{"d_model": 96, "n_head": 2, "d_mlp": 576, "schedule": "wsd", "batch_tokens": [16384, 32768, 65536]}
Each number is 200 + 30 x the weight over its row's rms, rounded and kept within 0 to 999. Layers, rows and columns count from 0. The size before them is the row's rms in percent of the matrix's.

# v: layer 4 attention value, 64x96, rms 0.164, rows 57-63, columns 0-95
# o: layer 4 attention output (transposed), 64x96, rms 0.191, rows 57-63, columns 0-95
# up: layer 4 MLP up, 576x96, rms 0.181, rows 0-28, columns 0-95
# down: layer 4 MLP down (transposed), 576x96, rms 0.155, rows 0-28, columns 0-95
v57,091,196,185,137,232,158,247,237,200,211,144,234,203,198,255,187,168,176,220,213,215,177,170,170,181,155,202,187,212,231,243,196,218,178,174,187,234,201,156,237,228,175,241,226,206,199,230,204,173,178,218,185,211,258,200,231,202,172,235,157,198,220,182,232,203,206,251,194,224,236,155,177,184,232,212,205,188,145,225,227,226,304,198,215,194,205,201,248,195,187,235,181,193,219,179,237,136
o57,096,191,244,208,192,194,260,191,158,197,218,201,168,216,189,174,254,245,244,241,218,241,199,194,225,210,165,195,196,237,203,212,216,214,195,263,204,214,192,173,225,187,182,213,166,239,258,180,174,221,174,243,267,170,193,208,203,213,195,247,242,160,191,220,230,214,204,161,178,220,185,206,243,271,214,215,210,264,208,233,212,176,178,184,268,179,167,168,220,244,189,228,221,216,269,208,201
v58,102,219,163,215,169,154,183,173,147,227,217,197,176,236,241,214,190,210,256,228,158,164,167,192,168,208,126,203,200,197,182,271,228,209,215,208,207,197,236,245,222,198,181,202,183,176,143,184,179,202,215,167,194,229,119,158,163,216,176,185,240,166,219,146,150,256,245,223,177,209,172,199,180,228,171,195,223,186,197,205,199,217,212,257,240,207,162,173,199,233,207,221,192,206,231,173,190
o58,095,152,174,196,186,211,231,179,208,188,219,196,274,231,165,238,194,163,174,221,217,186,237,209,172,170,195,211,192,207,191,163,208,160,211,193,245,189,221,183,263,162,182,208,174,245,237,194,240,230,180,232,231,246,206,262,227,183,141,209,187,197,145,171,217,232,198,149,227,204,199,249,222,213,248,194,199,173,202,127,189,131,186,212,247,181,208,194,228,195,230,178,196,213,190,206,141
v59,106,162,214,239,171,178,227,188,202,253,147,136,205,203,235,186,213,198,173,169,179,246,192,233,184,232,242,236,211,136,215,200,147,198,240,234,195,188,304,175,170,226,196,188,210,206,228,188,198,189,211,218,208,210,159,152,204,221,160,169,211,165,211,244,224,177,192,182,211,204,189,223,211,192,171,159,200,171,242,212,194,177,240,165,136,162,142,186,225,195,221,204,224,234,208,165,198
o59,089,158,198,180,179,188,173,158,232,160,277,214,168,204,181,224,181,134,224,243,235,204,241,161,184,214,222,213,211,180,180,162,218,196,165,214,249,271,172,218,235,169,210,214,202,169,168,213,217,230,223,171,195,199,230,201,220,186,252,162,203,201,180,162,158,147,251,236,186,208,166,165,201,207,175,198,155,225,208,231,182,211,186,229,145,254,253,224,186,208,189,222,229,193,216,237,180
v60,093,193,187,195,192,163,222,172,123,168,226,208,179,194,156,251,184,186,178,179,204,236,196,259,160,204,183,156,187,190,186,199,199,212,191,176,235,207,176,184,167,211,195,245,199,163,184,178,188,268,175,226,170,194,205,193,199,203,242,193,207,190,149,226,235,177,172,247,159,205,209,189,187,198,200,144,254,243,192,278,180,214,206,213,170,191,154,258,223,245,203,185,263,180,158,233,161
o60,098,182,208,203,208,195,179,182,245,251,242,168,181,199,252,157,164,237,272,203,226,200,245,174,188,178,205,178,188,215,224,165,181,222,225,195,173,222,245,222,211,146,193,177,201,161,226,220,216,150,152,183,200,153,232,229,199,220,175,184,189,150,195,212,151,214,259,155,245,200,215,190,200,215,177,208,134,168,199,157,168,182,155,208,185,207,243,169,145,202,197,227,191,229,245,213,236
v61,106,168,166,242,185,200,201,216,180,220,227,170,178,202,201,262,142,159,195,195,147,169,258,176,169,259,232,228,156,232,192,201,211,155,246,212,158,202,203,219,169,231,178,160,157,277,201,174,255,196,186,195,180,198,181,177,232,190,199,217,190,169,177,171,165,182,226,156,223,158,178,204,273,186,208,250,189,231,210,227,245,193,249,181,223,219,206,225,195,173,212,177,205,195,226,215,213
o61,106,207,203,203,238,187,209,230,173,208,227,176,208,184,189,183,195,166,208,189,215,197,219,134,213,205,222,253,252,151,188,190,159,248,183,154,254,222,250,168,263,219,174,197,209,205,220,252,154,221,208,148,207,219,172,233,206,243,197,209,208,229,218,225,248,217,160,188,199,207,243,244,194,171,151,260,258,220,240,195,226,241,191,207,138,244,229,180,177,210,186,184,176,212,185,184,183
v62,097,158,228,226,221,217,265,208,198,167,183,123,190,163,166,183,176,219,182,214,217,216,232,201,272,216,202,176,185,177,280,229,158,230,237,162,205,189,176,211,226,146,197,234,160,152,157,146,207,205,199,210,211,175,136,176,189,196,195,188,233,190,220,205,207,231,238,212,181,181,185,217,205,165,140,205,164,231,193,226,231,178,181,153,148,234,199,201,175,179,176,179,185,197,228,229,200
o62,098,200,219,194,229,204,124,233,171,199,243,186,195,155,228,241,240,208,218,204,141,163,217,153,159,179,209,188,198,194,172,219,237,184,154,258,178,186,227,194,214,199,186,215,178,164,182,197,212,209,253,233,221,191,276,201,193,267,237,169,227,185,202,168,234,188,162,156,233,214,219,172,216,246,179,213,199,210,247,217,166,193,221,209,204,175,228,212,163,262,213,247,179,240,233,211,225
v63,094,238,166,238,220,184,205,263,222,164,224,178,211,199,182,159,220,239,187,226,246,214,233,201,163,212,230,222,189,244,149,129,231,220,225,236,179,180,179,197,212,171,222,236,187,226,231,228,194,244,196,208,210,221,240,240,142,216,167,245,174,196,209,188,176,159,209,226,225,210,187,192,212,194,120,226,177,190,162,261,267,205,223,184,212,164,226,183,176,214,232,228,246,220,181,211,208
o63,103,154,179,212,256,214,219,223,177,221,195,180,174,187,222,216,154,232,210,180,194,226,190,270,237,208,175,194,158,168,238,183,131,190,141,179,223,191,202,187,255,209,158,212,201,213,254,198,236,217,194,191,246,198,192,156,182,238,226,174,222,209,224,167,192,204,202,154,197,260,193,199,189,223,149,252,214,293,181,243,157,206,236,237,173,226,194,222,197,192,184,172,196,177,201,181,208
up0,096,221,214,188,200,212,166,212,158,166,228,197,200,199,169,131,131,200,190,168,237,210,208,197,194,169,184,186,281,244,183,209,188,158,211,187,241,238,271,205,140,192,196,179,258,195,188,165,193,192,188,203,220,243,231,266,174,176,128,206,204,214,190,199,233,192,254,162,197,231,145,203,183,239,200,223,185,221,191,206,217,205,204,182,199,198,210,174,145,220,178,188,224,153,234,171,190
down0,088,96,224,148,184,186,247,169,209,209,226,234,199,203,185,249,179,131,168,190,168,184,204,206,235,229,210,225,134,196,190,234,217,177,225,204,215,168,191,182,199,152,168,179,171,223,188,237,226,196,232,189,251,174,181,159,215,209,250,215,183,148,194,208,217,179,135,184,212,209,268,185,209,194,164,211,182,170,182,210,173,219,195,209,168,202,213,208,247,208,227,239,199,220,200,237,253
up1,118,217,117,190,180,245,174,176,139,184,276,209,189,187,132,245,194,176,154,199,220,204,175,181,201,238,198,188,217,196,184,195,163,169,175,231,186,250,227,204,173,196,177,237,185,232,121,183,174,254,221,224,242,173,203,239,154,193,209,108,202,185,204,212,186,210,203,217,199,194,209,199,160,220,168,184,231,187,245,183,224,222,200,223,180,164,215,203,223,208,239,195,184,224,183,193,178
down1,105,201,191,216,199,177,198,204,238,217,162,192,187,175,212,111,192,201,228,176,239,185,195,204,156,195,207,240,208,217,216,203,235,244,190,181,211,145,175,201,193,167,205,194,158,179,243,213,175,154,123,208,215,224,158,164,218,162,213,261,204,274,205,258,152,209,139,193,155,186,230,224,179,199,207,195,193,211,170,204,193,190,184,232,241,205,206,161,185,245,189,165,208,214,257,202,251
up2,110,234,213,220,241,172,233,197,168,191,251,187,198,192,168,263,209,178,173,206,196,208,216,209,188,192,218,218,165,198,233,172,112,187,213,154,131,238,198,234,183,170,234,243,222,224,161,199,231,194,155,190,227,229,153,192,194,147,191,194,213,177,209,184,165,234,211,161,217,170,234,241,181,199,115,199,176,227,218,207,164,192,200,211,162,230,225,152,219,211,216,157,201,187,143,229,215
down2,114,221,222,201,171,152,204,211,189,171,183,191,276,179,178,176,243,211,205,193,189,226,173,196,213,203,232,160,242,208,216,181,203,241,200,183,188,157,203,196,198,211,223,170,263,189,261,193,235,192,178,204,182,147,190,171,189,220,182,183,237,165,194,204,238,186,217,147,194,204,224,246,147,222,182,179,157,179,170,170,260,182,207,213,241,203,183,245,182,141,132,204,190,203,262,143,151
up3,107,253,203,209,177,229,181,210,187,191,220,179,149,180,201,190,237,261,219,181,222,223,230,196,203,194,200,193,194,211,133,240,173,205,181,205,187,204,188,174,179,184,160,235,186,117,191,246,195,177,211,202,179,271,197,192,235,154,203,230,239,158,188,218,218,172,217,245,150,198,269,190,256,243,267,187,178,193,199,192,210,205,171,215,236,182,194,220,218,166,199,280,192,175,181,182,226
down3,123,151,235,219,191,201,248,253,211,206,194,210,263,146,221,221,210,266,285,173,122,215,199,208,210,200,189,218,216,201,181,210,178,185,235,190,217,179,185,207,251,217,204,169,219,212,194,255,231,174,190,141,182,227,208,253,204,182,195,229,111,198,252,204,166,205,187,211,207,256,273,182,198,184,183,201,216,195,211,183,187,176,202,199,210,218,203,218,201,173,180,228,204,157,176,203,214
up4,104,159,189,184,191,212,219,224,153,253,164,150,165,241,185,164,185,201,191,228,188,208,173,226,234,181,109,201,167,185,219,182,209,211,160,192,174,223,215,208,165,197,187,196,209,174,229,178,179,246,185,174,252,261,191,210,236,179,155,171,182,209,201,197,239,215,193,230,163,239,212,267,230,243,171,209,198,194,145,199,214,202,270,211,153,234,178,179,215,210,143,253,198,179,201,195,207
down4,107,236,173,194,169,195,230,180,236,183,187,256,200,218,203,187,232,189,175,211,231,215,188,168,247,138,197,217,181,154,245,184,204,163,203,193,237,255,159,235,232,255,212,214,191,223,150,163,190,240,166,176,216,180,214,186,211,195,140,198,222,163,227,227,205,143,180,169,226,217,197,211,215,219,210,252,189,196,169,223,177,243,233,257,208,200,281,174,195,190,241,208,193,254,220,158,176
up5,106,212,219,209,149,181,211,211,191,200,209,228,215,247,190,240,127,198,185,182,180,190,182,196,212,205,165,222,182,178,177,216,194,174,246,205,202,174,228,181,178,201,171,159,190,238,234,145,266,206,158,240,193,224,188,225,188,186,284,173,185,205,140,185,169,208,197,149,216,182,181,206,162,215,182,189,198,234,218,185,211,211,238,254,222,132,147,208,250,179,187,207,178,158,250,219,257
down5,096,191,189,219,175,178,194,225,211,178,229,215,135,152,155,183,212,182,211,228,240,208,170,148,210,212,231,179,186,262,219,163,198,228,187,143,239,196,210,211,183,158,191,208,173,163,204,225,156,203,166,172,194,228,195,205,197,241,92,189,169,193,193,202,225,183,220,225,162,199,156,190,253,166,138,214,173,168,185,180,168,193,184,194,174,217,217,155,171,236,240,188,196,242,186,200,145
up6,104,194,252,140,181,185,182,145,228,205,156,265,168,194,193,151,193,163,175,247,197,183,206,207,211,212,204,232,189,201,217,194,239,206,152,238,215,181,212,217,210,245,194,214,220,201,159,211,256,185,198,213,158,217,187,227,242,248,207,192,179,209,213,270,178,216,202,165,198,197,201,191,196,160,242,195,220,246,152,199,199,212,202,215,208,203,236,183,232,168,212,180,216,325,193,196,166
down6,102,213,173,236,220,164,199,245,217,202,196,107,194,176,170,211,187,223,200,253,207,271,183,216,173,198,273,203,178,202,204,204,159,218,199,186,242,230,204,225,206,206,197,233,170,202,178,207,207,225,202,214,203,192,177,158,192,206,210,198,205,204,217,187,190,171,251,270,225,217,176,240,192,242,173,192,193,203,230,111,210,237,230,184,202,203,203,220,127,261,131,171,193,174,188,223,206
up7,093,112,239,179,202,219,207,159,222,251,149,147,225,217,211,193,176,212,201,215,196,153,216,276,210,194,178,179,173,174,206,188,199,173,216,178,161,223,217,210,190,228,165,233,234,159,190,214,243,211,221,182,152,191,207,238,208,195,157,257,173,235,208,185,196,159,208,213,156,205,210,247,198,149,185,207,235,223,188,195,206,148,199,158,198,132,222,217,202,215,213,223,214,150,261,224,208
down7,095,256,188,187,166,189,196,194,182,185,241,176,192,164,210,250,190,194,191,164,194,220,180,157,180,238,167,192,216,138,174,185,203,227,191,152,250,207,209,207,224,213,187,170,187,231,197,186,252,144,181,178,250,191,218,227,178,203,211,156,136,147,188,208,198,285,185,191,208,190,264,180,214,198,231,189,201,181,206,207,194,222,188,150,185,243,189,140,198,204,208,221,188,168,125,163,156
up8,094,231,252,169,216,203,183,190,187,173,203,231,173,210,182,190,189,197,226,184,167,248,143,206,192,238,196,200,175,180,200,152,243,204,244,218,163,183,158,178,225,240,236,247,184,268,204,154,166,170,174,217,209,208,160,187,203,190,163,188,234,162,223,213,248,229,190,216,169,199,211,180,191,211,243,216,233,152,153,213,256,228,172,217,186,149,183,111,191,172,191,240,212,215,199,176,247
down8,097,179,211,194,171,191,179,227,198,214,166,212,155,237,210,147,174,213,178,191,185,215,220,191,158,174,188,172,207,248,124,189,196,194,170,137,192,172,186,208,154,162,208,234,239,206,214,210,190,223,199,220,195,234,146,166,216,179,203,162,155,217,159,234,154,177,201,244,220,180,112,217,225,203,170,187,148,203,198,232,211,176,221,158,215,205,220,233,218,237,284,172,242,181,225,204,195
up9,092,218,209,237,176,224,146,180,213,226,168,139,181,176,215,159,164,170,198,187,177,213,207,214,177,248,185,241,193,248,224,154,157,171,244,155,132,176,194,246,200,261,214,175,170,223,202,174,202,159,210,260,174,211,179,226,192,178,168,224,218,203,227,176,241,195,224,174,184,174,199,206,235,214,204,199,181,197,159,248,196,210,179,203,250,178,174,229,175,185,139,156,230,167,224,232,154
down9,094,205,169,169,199,182,197,158,167,184,207,207,196,185,183,157,216,210,158,250,197,254,237,193,205,192,191,270,165,120,213,187,234,130,166,164,178,217,232,221,195,212,217,226,220,174,259,173,169,209,154,201,214,178,236,226,191,230,208,190,225,195,228,178,209,220,203,186,199,183,243,212,166,140,212,188,177,242,228,232,158,230,180,190,183,140,214,246,181,145,188,186,191,250,203,222,158
up10,098,183,198,272,179,263,161,198,146,174,219,193,187,234,208,243,169,208,162,186,175,183,186,232,192,215,170,209,202,166,195,214,235,230,215,209,209,225,193,239,225,205,114,226,198,175,188,235,153,192,183,227,170,173,227,188,156,154,194,205,213,241,196,243,224,191,229,234,159,152,190,186,198,175,185,162,185,192,194,109,207,221,213,216,212,217,217,238,222,196,228,180,234,222,208,182,118
down10,092,188,226,123,161,155,222,181,179,237,220,199,204,236,198,198,242,194,225,173,237,196,221,165,200,190,176,213,205,195,208,143,219,164,224,216,190,210,258,160,245,249,216,205,193,190,218,176,211,229,265,173,189,245,177,183,210,237,167,195,204,212,240,204,169,161,173,178,153,223,207,189,228,205,217,248,220,213,199,292,212,187,205,164,144,192,202,192,163,244,155,199,145,224,192,193,238
up11,092,219,242,185,194,176,209,238,212,147,210,171,210,232,192,190,163,246,251,211,239,254,173,196,218,235,239,147,213,201,204,212,235,165,222,218,184,192,203,156,187,219,210,186,204,205,150,209,209,148,218,200,186,215,225,177,210,202,177,200,186,183,268,153,200,253,169,204,276,173,212,178,249,235,236,205,176,220,182,234,230,195,256,159,205,170,201,152,156,162,206,143,193,193,257,190,189
down11,094,179,207,218,214,248,193,192,213,236,185,206,203,178,226,244,240,218,153,198,175,175,210,259,225,177,158,189,191,225,152,187,184,238,246,231,219,226,204,247,245,201,220,253,207,240,227,186,239,229,194,242,173,235,213,270,252,182,225,206,261,225,147,240,211,162,235,196,145,236,194,245,186,187,194,199,213,210,189,195,171,223,240,190,244,200,168,253,200,194,182,260,198,215,180,198,217
up12,099,178,243,245,176,202,142,284,183,167,176,213,185,239,186,187,230,191,204,202,219,207,195,254,175,178,212,186,154,260,219,234,178,165,184,201,207,241,226,232,165,147,176,188,233,202,185,196,191,238,170,244,244,271,197,209,184,184,175,202,164,226,198,177,204,201,223,171,195,174,144,220,183,231,240,144,213,222,214,210,207,213,209,261,252,187,218,220,170,221,195,192,197,141,198,217,241
down12,088,178,181,246,246,236,244,161,205,176,200,126,194,179,198,246,162,202,209,213,187,216,225,195,217,159,222,218,251,170,193,153,212,268,199,157,227,170,204,203,227,189,216,173,211,208,251,250,175,167,191,218,157,149,244,202,195,213,189,233,239,174,195,194,232,144,148,201,244,209,232,163,148,214,164,213,196,223,169,226,214,217,262,224,193,247,218,203,186,197,231,170,186,196,225,199,227
up13,094,187,181,199,133,241,164,193,152,237,204,160,206,211,231,203,131,178,136,201,200,218,181,198,261,188,217,188,224,183,241,180,209,250,165,215,225,192,182,230,173,236,197,194,205,195,168,211,182,171,199,190,158,209,209,258,180,214,190,242,222,183,197,246,234,151,201,201,213,185,214,190,174,246,171,169,185,274,207,130,219,215,185,230,203,233,165,222,204,167,191,205,269,232,240,218,179
down13,100,164,189,167,296,219,247,170,223,176,187,212,181,249,201,179,230,174,235,189,183,134,232,160,149,204,172,193,201,232,227,181,173,208,203,212,154,206,211,183,176,241,164,196,198,205,149,198,186,227,164,233,192,193,199,169,192,197,257,172,197,204,225,217,193,144,218,217,185,193,118,206,248,188,188,176,235,197,182,193,161,245,185,216,152,178,233,192,168,234,229,249,192,218,187,218,242
up14,100,178,159,206,191,204,205,216,140,203,214,218,200,193,199,174,181,228,187,200,195,256,282,163,238,191,132,246,160,207,218,203,208,216,208,195,191,191,188,260,214,183,268,177,182,182,212,179,194,202,232,197,234,198,180,162,244,195,138,193,195,177,177,200,205,171,178,189,169,239,187,183,174,161,211,169,214,174,232,151,240,218,233,225,193,162,232,146,198,233,132,206,145,205,169,237,160
down14,099,195,211,208,174,200,208,229,181,186,208,145,189,174,234,165,229,266,197,249,218,266,196,227,188,200,260,194,184,188,178,149,194,208,184,207,197,191,160,167,178,129,165,250,214,219,222,193,207,209,207,212,188,174,172,242,208,196,213,208,198,154,206,233,177,177,174,148,196,178,171,169,175,182,171,129,298,202,221,230,204,235,148,218,195,190,209,269,165,214,195,209,198,212,221,229,185
up15,092,147,195,190,197,191,183,193,197,202,224,242,178,198,182,192,150,204,210,218,198,185,183,217,186,226,179,222,138,233,212,253,218,198,189,236,233,257,229,247,216,183,151,187,163,173,195,171,118,188,157,225,273,236,199,196,226,251,238,160,188,190,157,160,207,225,181,188,231,210,167,204,164,161,224,181,209,247,163,213,268,230,234,212,192,186,160,209,215,218,205,185,212,219,247,206,156
down15,101,207,213,222,240,188,210,215,205,222,265,210,254,196,180,170,141,212,185,243,169,216,252,210,198,189,243,244,184,200,158,190,186,203,229,163,182,180,233,214,193,257,155,215,185,188,223,235,222,206,212,179,177,198,216,209,234,225,182,217,193,240,170,273,168,122,194,191,171,155,214,209,230,198,174,221,220,193,222,189,218,200,283,183,200,233,162,234,188,236,236,258,234,220,246,201,204
up16,104,214,222,204,201,206,233,196,186,233,230,178,203,186,196,171,208,211,166,205,184,170,179,228,205,199,163,210,209,214,199,213,206,195,248,285,135,193,206,230,151,203,188,236,157,202,205,209,162,264,159,257,182,187,240,245,204,235,187,193,204,226,211,189,255,262,186,189,245,206,158,163,231,187,219,193,181,146,209,191,163,193,157,204,199,250,296,163,222,193,207,186,216,208,238,237,213
down16,106,209,207,200,242,217,192,215,225,228,204,244,175,211,272,179,198,197,235,195,250,182,245,180,206,194,200,213,185,175,219,163,249,219,178,151,169,212,185,206,237,192,174,135,275,201,206,160,203,198,221,136,224,118,202,200,218,229,208,206,174,231,259,219,224,182,208,229,217,220,155,178,223,198,194,228,198,243,194,211,188,220,200,168,218,180,145,207,190,165,175,126,187,155,158,210,216
up17,083,153,215,186,202,163,199,191,178,213,195,230,182,204,206,223,244,215,213,208,205,227,155,208,205,203,173,228,204,188,176,246,247,214,195,199,118,215,148,265,184,209,190,235,188,229,172,226,143,163,223,199,167,285,166,158,194,121,192,200,140,155,177,197,240,184,182,226,237,137,155,184,178,222,208,162,206,184,190,212,141,211,189,193,201,203,195,184,221,202,230,205,201,215,203,198,242
down17,086,173,168,196,188,232,142,197,150,267,184,240,220,144,203,153,217,234,244,188,192,210,202,180,185,262,179,202,153,180,175,169,195,234,184,230,237,208,255,235,240,151,240,250,217,191,216,192,162,200,196,231,181,210,194,196,206,255,199,168,238,168,233,217,212,160,246,204,205,171,165,188,180,221,178,203,241,244,196,264,201,205,214,205,158,229,178,221,211,174,207,212,160,180,236,186,242
up18,094,249,200,217,261,166,217,161,185,243,183,205,233,186,183,202,206,205,244,173,174,228,235,207,211,259,198,236,254,164,187,228,171,210,181,175,197,185,221,195,200,157,176,194,167,232,224,206,251,237,173,188,193,247,177,223,194,226,196,199,128,222,159,208,196,219,193,176,156,180,233,255,239,183,257,161,203,175,211,230,187,240,211,138,214,238,123,202,194,209,213,176,197,186,161,217,239
down18,096,184,248,162,181,230,217,222,222,207,218,171,138,194,181,195,173,239,183,214,216,258,170,220,193,163,208,178,184,220,209,176,232,194,200,204,262,143,236,214,243,241,156,185,226,156,173,208,168,158,233,187,237,123,181,193,232,191,217,249,197,225,263,196,224,172,241,228,209,254,205,196,195,187,182,242,159,205,203,209,238,206,190,225,190,211,268,170,199,165,247,203,211,205,226,201,238
up19,102,288,257,214,225,151,208,183,151,197,184,179,236,173,160,247,197,220,196,196,225,214,194,168,172,217,188,193,219,226,214,162,192,224,146,212,159,137,180,207,149,221,236,217,210,193,240,210,155,180,176,198,194,141,185,184,225,177,183,195,207,228,276,204,158,208,166,172,178,219,194,212,202,203,241,195,245,210,204,199,221,179,259,156,232,167,164,209,187,157,216,217,169,177,184,237,231
down19,100,128,208,245,168,222,172,202,274,176,239,267,169,199,157,156,184,233,188,145,164,167,190,203,186,180,209,235,180,212,194,200,203,173,226,198,237,233,190,220,179,168,146,217,198,179,161,199,241,202,224,194,236,259,193,199,179,195,222,243,198,184,189,182,231,163,245,248,168,186,220,210,148,180,192,236,183,162,210,180,163,207,168,244,182,223,235,190,171,214,178,179,229,217,216,140,212
up20,089,209,218,163,191,205,188,243,216,211,176,223,225,233,173,179,232,155,153,251,214,186,205,224,236,203,220,223,169,194,271,140,183,235,219,185,214,204,176,229,221,173,199,223,204,232,218,227,191,193,195,189,216,188,181,191,239,214,199,214,194,194,196,191,127,181,175,151,189,178,232,220,241,99,241,168,257,193,147,197,204,168,237,205,186,215,221,167,133,214,208,210,172,189,254,184,242
down20,080,217,176,139,200,203,190,174,229,219,150,195,208,186,147,250,214,205,221,148,217,208,201,147,180,233,247,193,220,276,187,198,188,155,231,194,263,184,182,185,234,148,224,194,252,163,203,166,171,221,196,196,205,191,189,196,152,159,224,203,212,171,184,193,230,211,222,231,200,228,199,104,158,259,198,212,222,234,192,190,168,204,191,228,183,204,245,226,214,219,198,182,245,181,181,160,197
up21,095,156,244,179,211,192,181,218,205,156,186,244,239,209,228,239,229,198,217,208,187,161,216,240,200,191,253,213,168,217,208,202,241,232,163,231,190,241,205,173,196,210,185,170,262,198,226,233,188,192,174,150,233,193,231,201,164,170,196,203,193,194,171,206,272,206,197,235,226,195,239,152,221,153,188,199,211,187,174,254,224,200,134,263,210,199,189,229,228,267,223,258,206,186,144,201,168
down21,080,245,164,201,211,198,209,176,162,235,209,223,151,209,197,192,197,193,255,165,186,241,190,178,231,231,150,188,193,204,237,197,190,183,209,174,160,175,172,230,159,247,200,232,114,203,174,176,185,204,228,257,154,186,145,171,215,218,234,181,217,185,229,136,141,189,178,150,196,231,174,182,185,214,228,252,191,192,237,177,156,199,244,198,215,183,229,192,164,161,188,174,159,160,203,209,216
up22,110,247,209,211,260,188,183,210,144,202,198,193,241,219,216,249,235,204,167,189,164,227,192,198,201,187,193,192,198,229,165,208,241,189,197,216,204,227,215,219,166,216,150,239,197,169,151,187,200,217,259,236,133,215,231,175,183,246,204,124,120,152,200,169,217,221,173,179,190,162,180,232,195,180,204,183,239,257,191,214,213,229,178,177,173,194,256,204,209,192,220,218,260,213,216,192,242
down22,106,256,172,145,202,139,204,247,224,218,165,196,184,129,228,234,262,217,218,194,161,180,195,183,193,198,219,234,138,256,227,173,206,130,177,187,169,172,191,225,219,268,248,231,186,209,218,209,157,209,182,223,202,157,201,199,209,227,141,169,233,203,231,194,210,201,178,214,219,181,211,185,201,216,231,180,178,182,175,210,216,240,174,241,186,201,126,214,207,197,212,206,194,161,233,219,199
up23,098,230,189,215,144,227,215,234,178,180,178,213,169,210,174,295,185,216,193,192,172,268,189,187,205,169,135,205,184,211,169,221,191,215,252,200,192,245,166,228,174,193,177,189,210,235,171,202,221,179,221,192,168,194,196,193,181,248,192,215,196,197,177,203,182,210,216,251,201,191,135,214,219,211,247,147,191,178,186,191,203,251,198,201,220,175,169,170,210,167,205,188,187,108,182,245,124
down23,099,183,183,224,204,192,180,222,217,254,132,158,219,210,221,187,196,194,234,194,214,120,230,231,167,228,218,223,228,244,152,149,167,223,147,150,187,173,212,197,248,200,211,185,220,193,227,225,190,157,184,187,186,179,236,219,183,192,170,185,200,194,226,198,158,217,154,170,185,188,249,234,211,136,152,269,208,220,161,180,224,157,213,199,191,191,218,201,209,148,237,208,168,213,225,164,236
up24,089,180,206,203,166,235,221,186,223,183,168,194,216,162,221,188,204,164,214,210,206,258,208,201,160,158,142,180,253,226,210,241,203,216,205,183,209,154,157,216,164,198,204,172,211,179,208,223,208,188,241,199,242,208,147,173,172,129,202,215,236,234,129,183,200,181,191,186,195,221,195,149,222,195,219,242,179,199,204,209,168,212,245,170,209,163,234,172,182,198,248,286,208,258,174,166,153
down24,089,168,175,251,213,175,235,217,169,175,155,201,166,238,156,161,140,246,203,239,196,160,186,156,167,248,187,200,172,197,214,217,185,181,197,300,213,185,207,210,245,143,147,212,180,172,222,173,213,196,212,200,181,255,206,196,245,207,241,161,168,191,173,180,194,183,180,207,253,186,199,196,207,191,161,176,196,227,178,206,211,161,163,199,198,163,180,124,217,199,191,207,216,207,176,157,217
up25,084,194,214,205,178,173,198,201,218,232,158,231,188,191,220,197,183,219,180,269,189,201,207,199,267,180,168,198,228,197,208,181,188,189,207,195,215,146,216,202,182,223,196,151,227,170,205,200,241,232,200,226,209,205,163,245,178,214,179,197,231,185,230,152,242,198,235,159,170,211,288,251,175,216,188,223,192,211,147,177,190,196,248,220,200,155,184,216,177,151,158,261,161,229,290,180,211
down25,095,198,202,159,188,253,196,169,166,199,196,174,221,221,201,285,194,251,203,190,168,171,210,164,202,236,189,153,217,197,226,196,210,227,209,201,196,193,182,272,221,226,186,198,175,182,172,219,250,277,205,215,148,214,227,184,199,185,154,171,175,197,166,272,232,267,198,157,215,191,188,217,159,232,214,262,221,195,167,217,188,158,190,213,204,215,185,170,202,253,176,242,203,202,233,174,181
up26,108,168,199,185,192,270,234,237,206,191,234,125,218,194,197,215,158,193,226,205,242,201,189,221,183,205,187,192,230,242,220,182,168,231,216,168,171,232,169,117,147,207,163,166,152,180,225,225,182,198,188,241,234,227,206,211,240,190,172,194,176,223,244,152,249,236,238,152,168,189,187,182,209,208,159,171,223,205,194,195,211,186,233,173,205,191,197,168,143,213,144,222,196,220,221,228,251
down26,111,236,223,183,179,184,195,184,206,218,244,250,240,236,208,244,209,195,215,179,173,153,277,207,212,190,171,233,185,151,215,176,225,196,207,212,192,200,253,133,208,193,201,210,196,176,207,230,184,224,217,195,161,177,236,225,219,196,272,141,176,244,203,171,201,152,178,210,167,258,188,211,231,177,150,184,202,256,145,215,225,147,204,178,182,214,223,173,177,149,221,220,189,208,238,234,204
up27,098,191,214,224,202,182,210,192,138,202,232,201,144,184,177,185,211,156,174,200,221,202,188,189,139,203,113,140,224,214,172,230,258,193,178,235,149,219,203,187,161,222,269,166,170,232,162,182,232,203,189,251,239,229,184,196,206,222,201,253,213,212,214,211,230,233,235,192,220,198,207,212,240,173,205,196,242,218,190,222,157,218,191,193,231,192,273,193,204,151,192,239,230,223,240,220,204
down27,102,231,253,154,151,141,184,197,171,221,183,171,191,184,206,153,196,176,210,222,270,230,218,241,200,172,269,215,156,220,216,220,197,231,219,185,210,202,224,217,187,188,211,172,213,228,198,227,186,166,168,156,234,158,217,160,148,229,196,170,192,203,225,197,202,193,193,173,197,215,202,200,118,204,247,226,176,223,186,213,268,150,245,214,172,191,150,225,235,167,175,217,197,166,193,246,189
up28,111,233,249,253,194,210,214,269,199,194,226,182,217,195,248,212,222,181,214,192,223,248,207,175,170,218,215,193,216,184,170,256,200,200,132,201,217,181,196,235,247,223,197,196,122,137,222,194,192,178,180,226,194,222,232,194,211,140,208,218,205,230,250,188,226,218,224,156,189,219,161,137,170,217,194,193,175,206,183,139,174,212,209,194,171,224,200,199,148,228,189,231,240,170,270,203,190
down28,107,195,162,239,218,191,199,195,153,198,211,183,167,208,219,192,202,203,219,177,222,267,132,256,201,180,182,258,216,145,147,169,247,156,225,207,198,285,189,213,192,209,246,210,237,206,212,153,218,177,179,161,204,195,201,194,217,180,185,255,205,199,155,197,200,221,185,276,224,166,191,229,162,199,215,179,233,167,169,243,235,155,173,193,223,205,157,203,177,207,194,176,212,197,192,149,207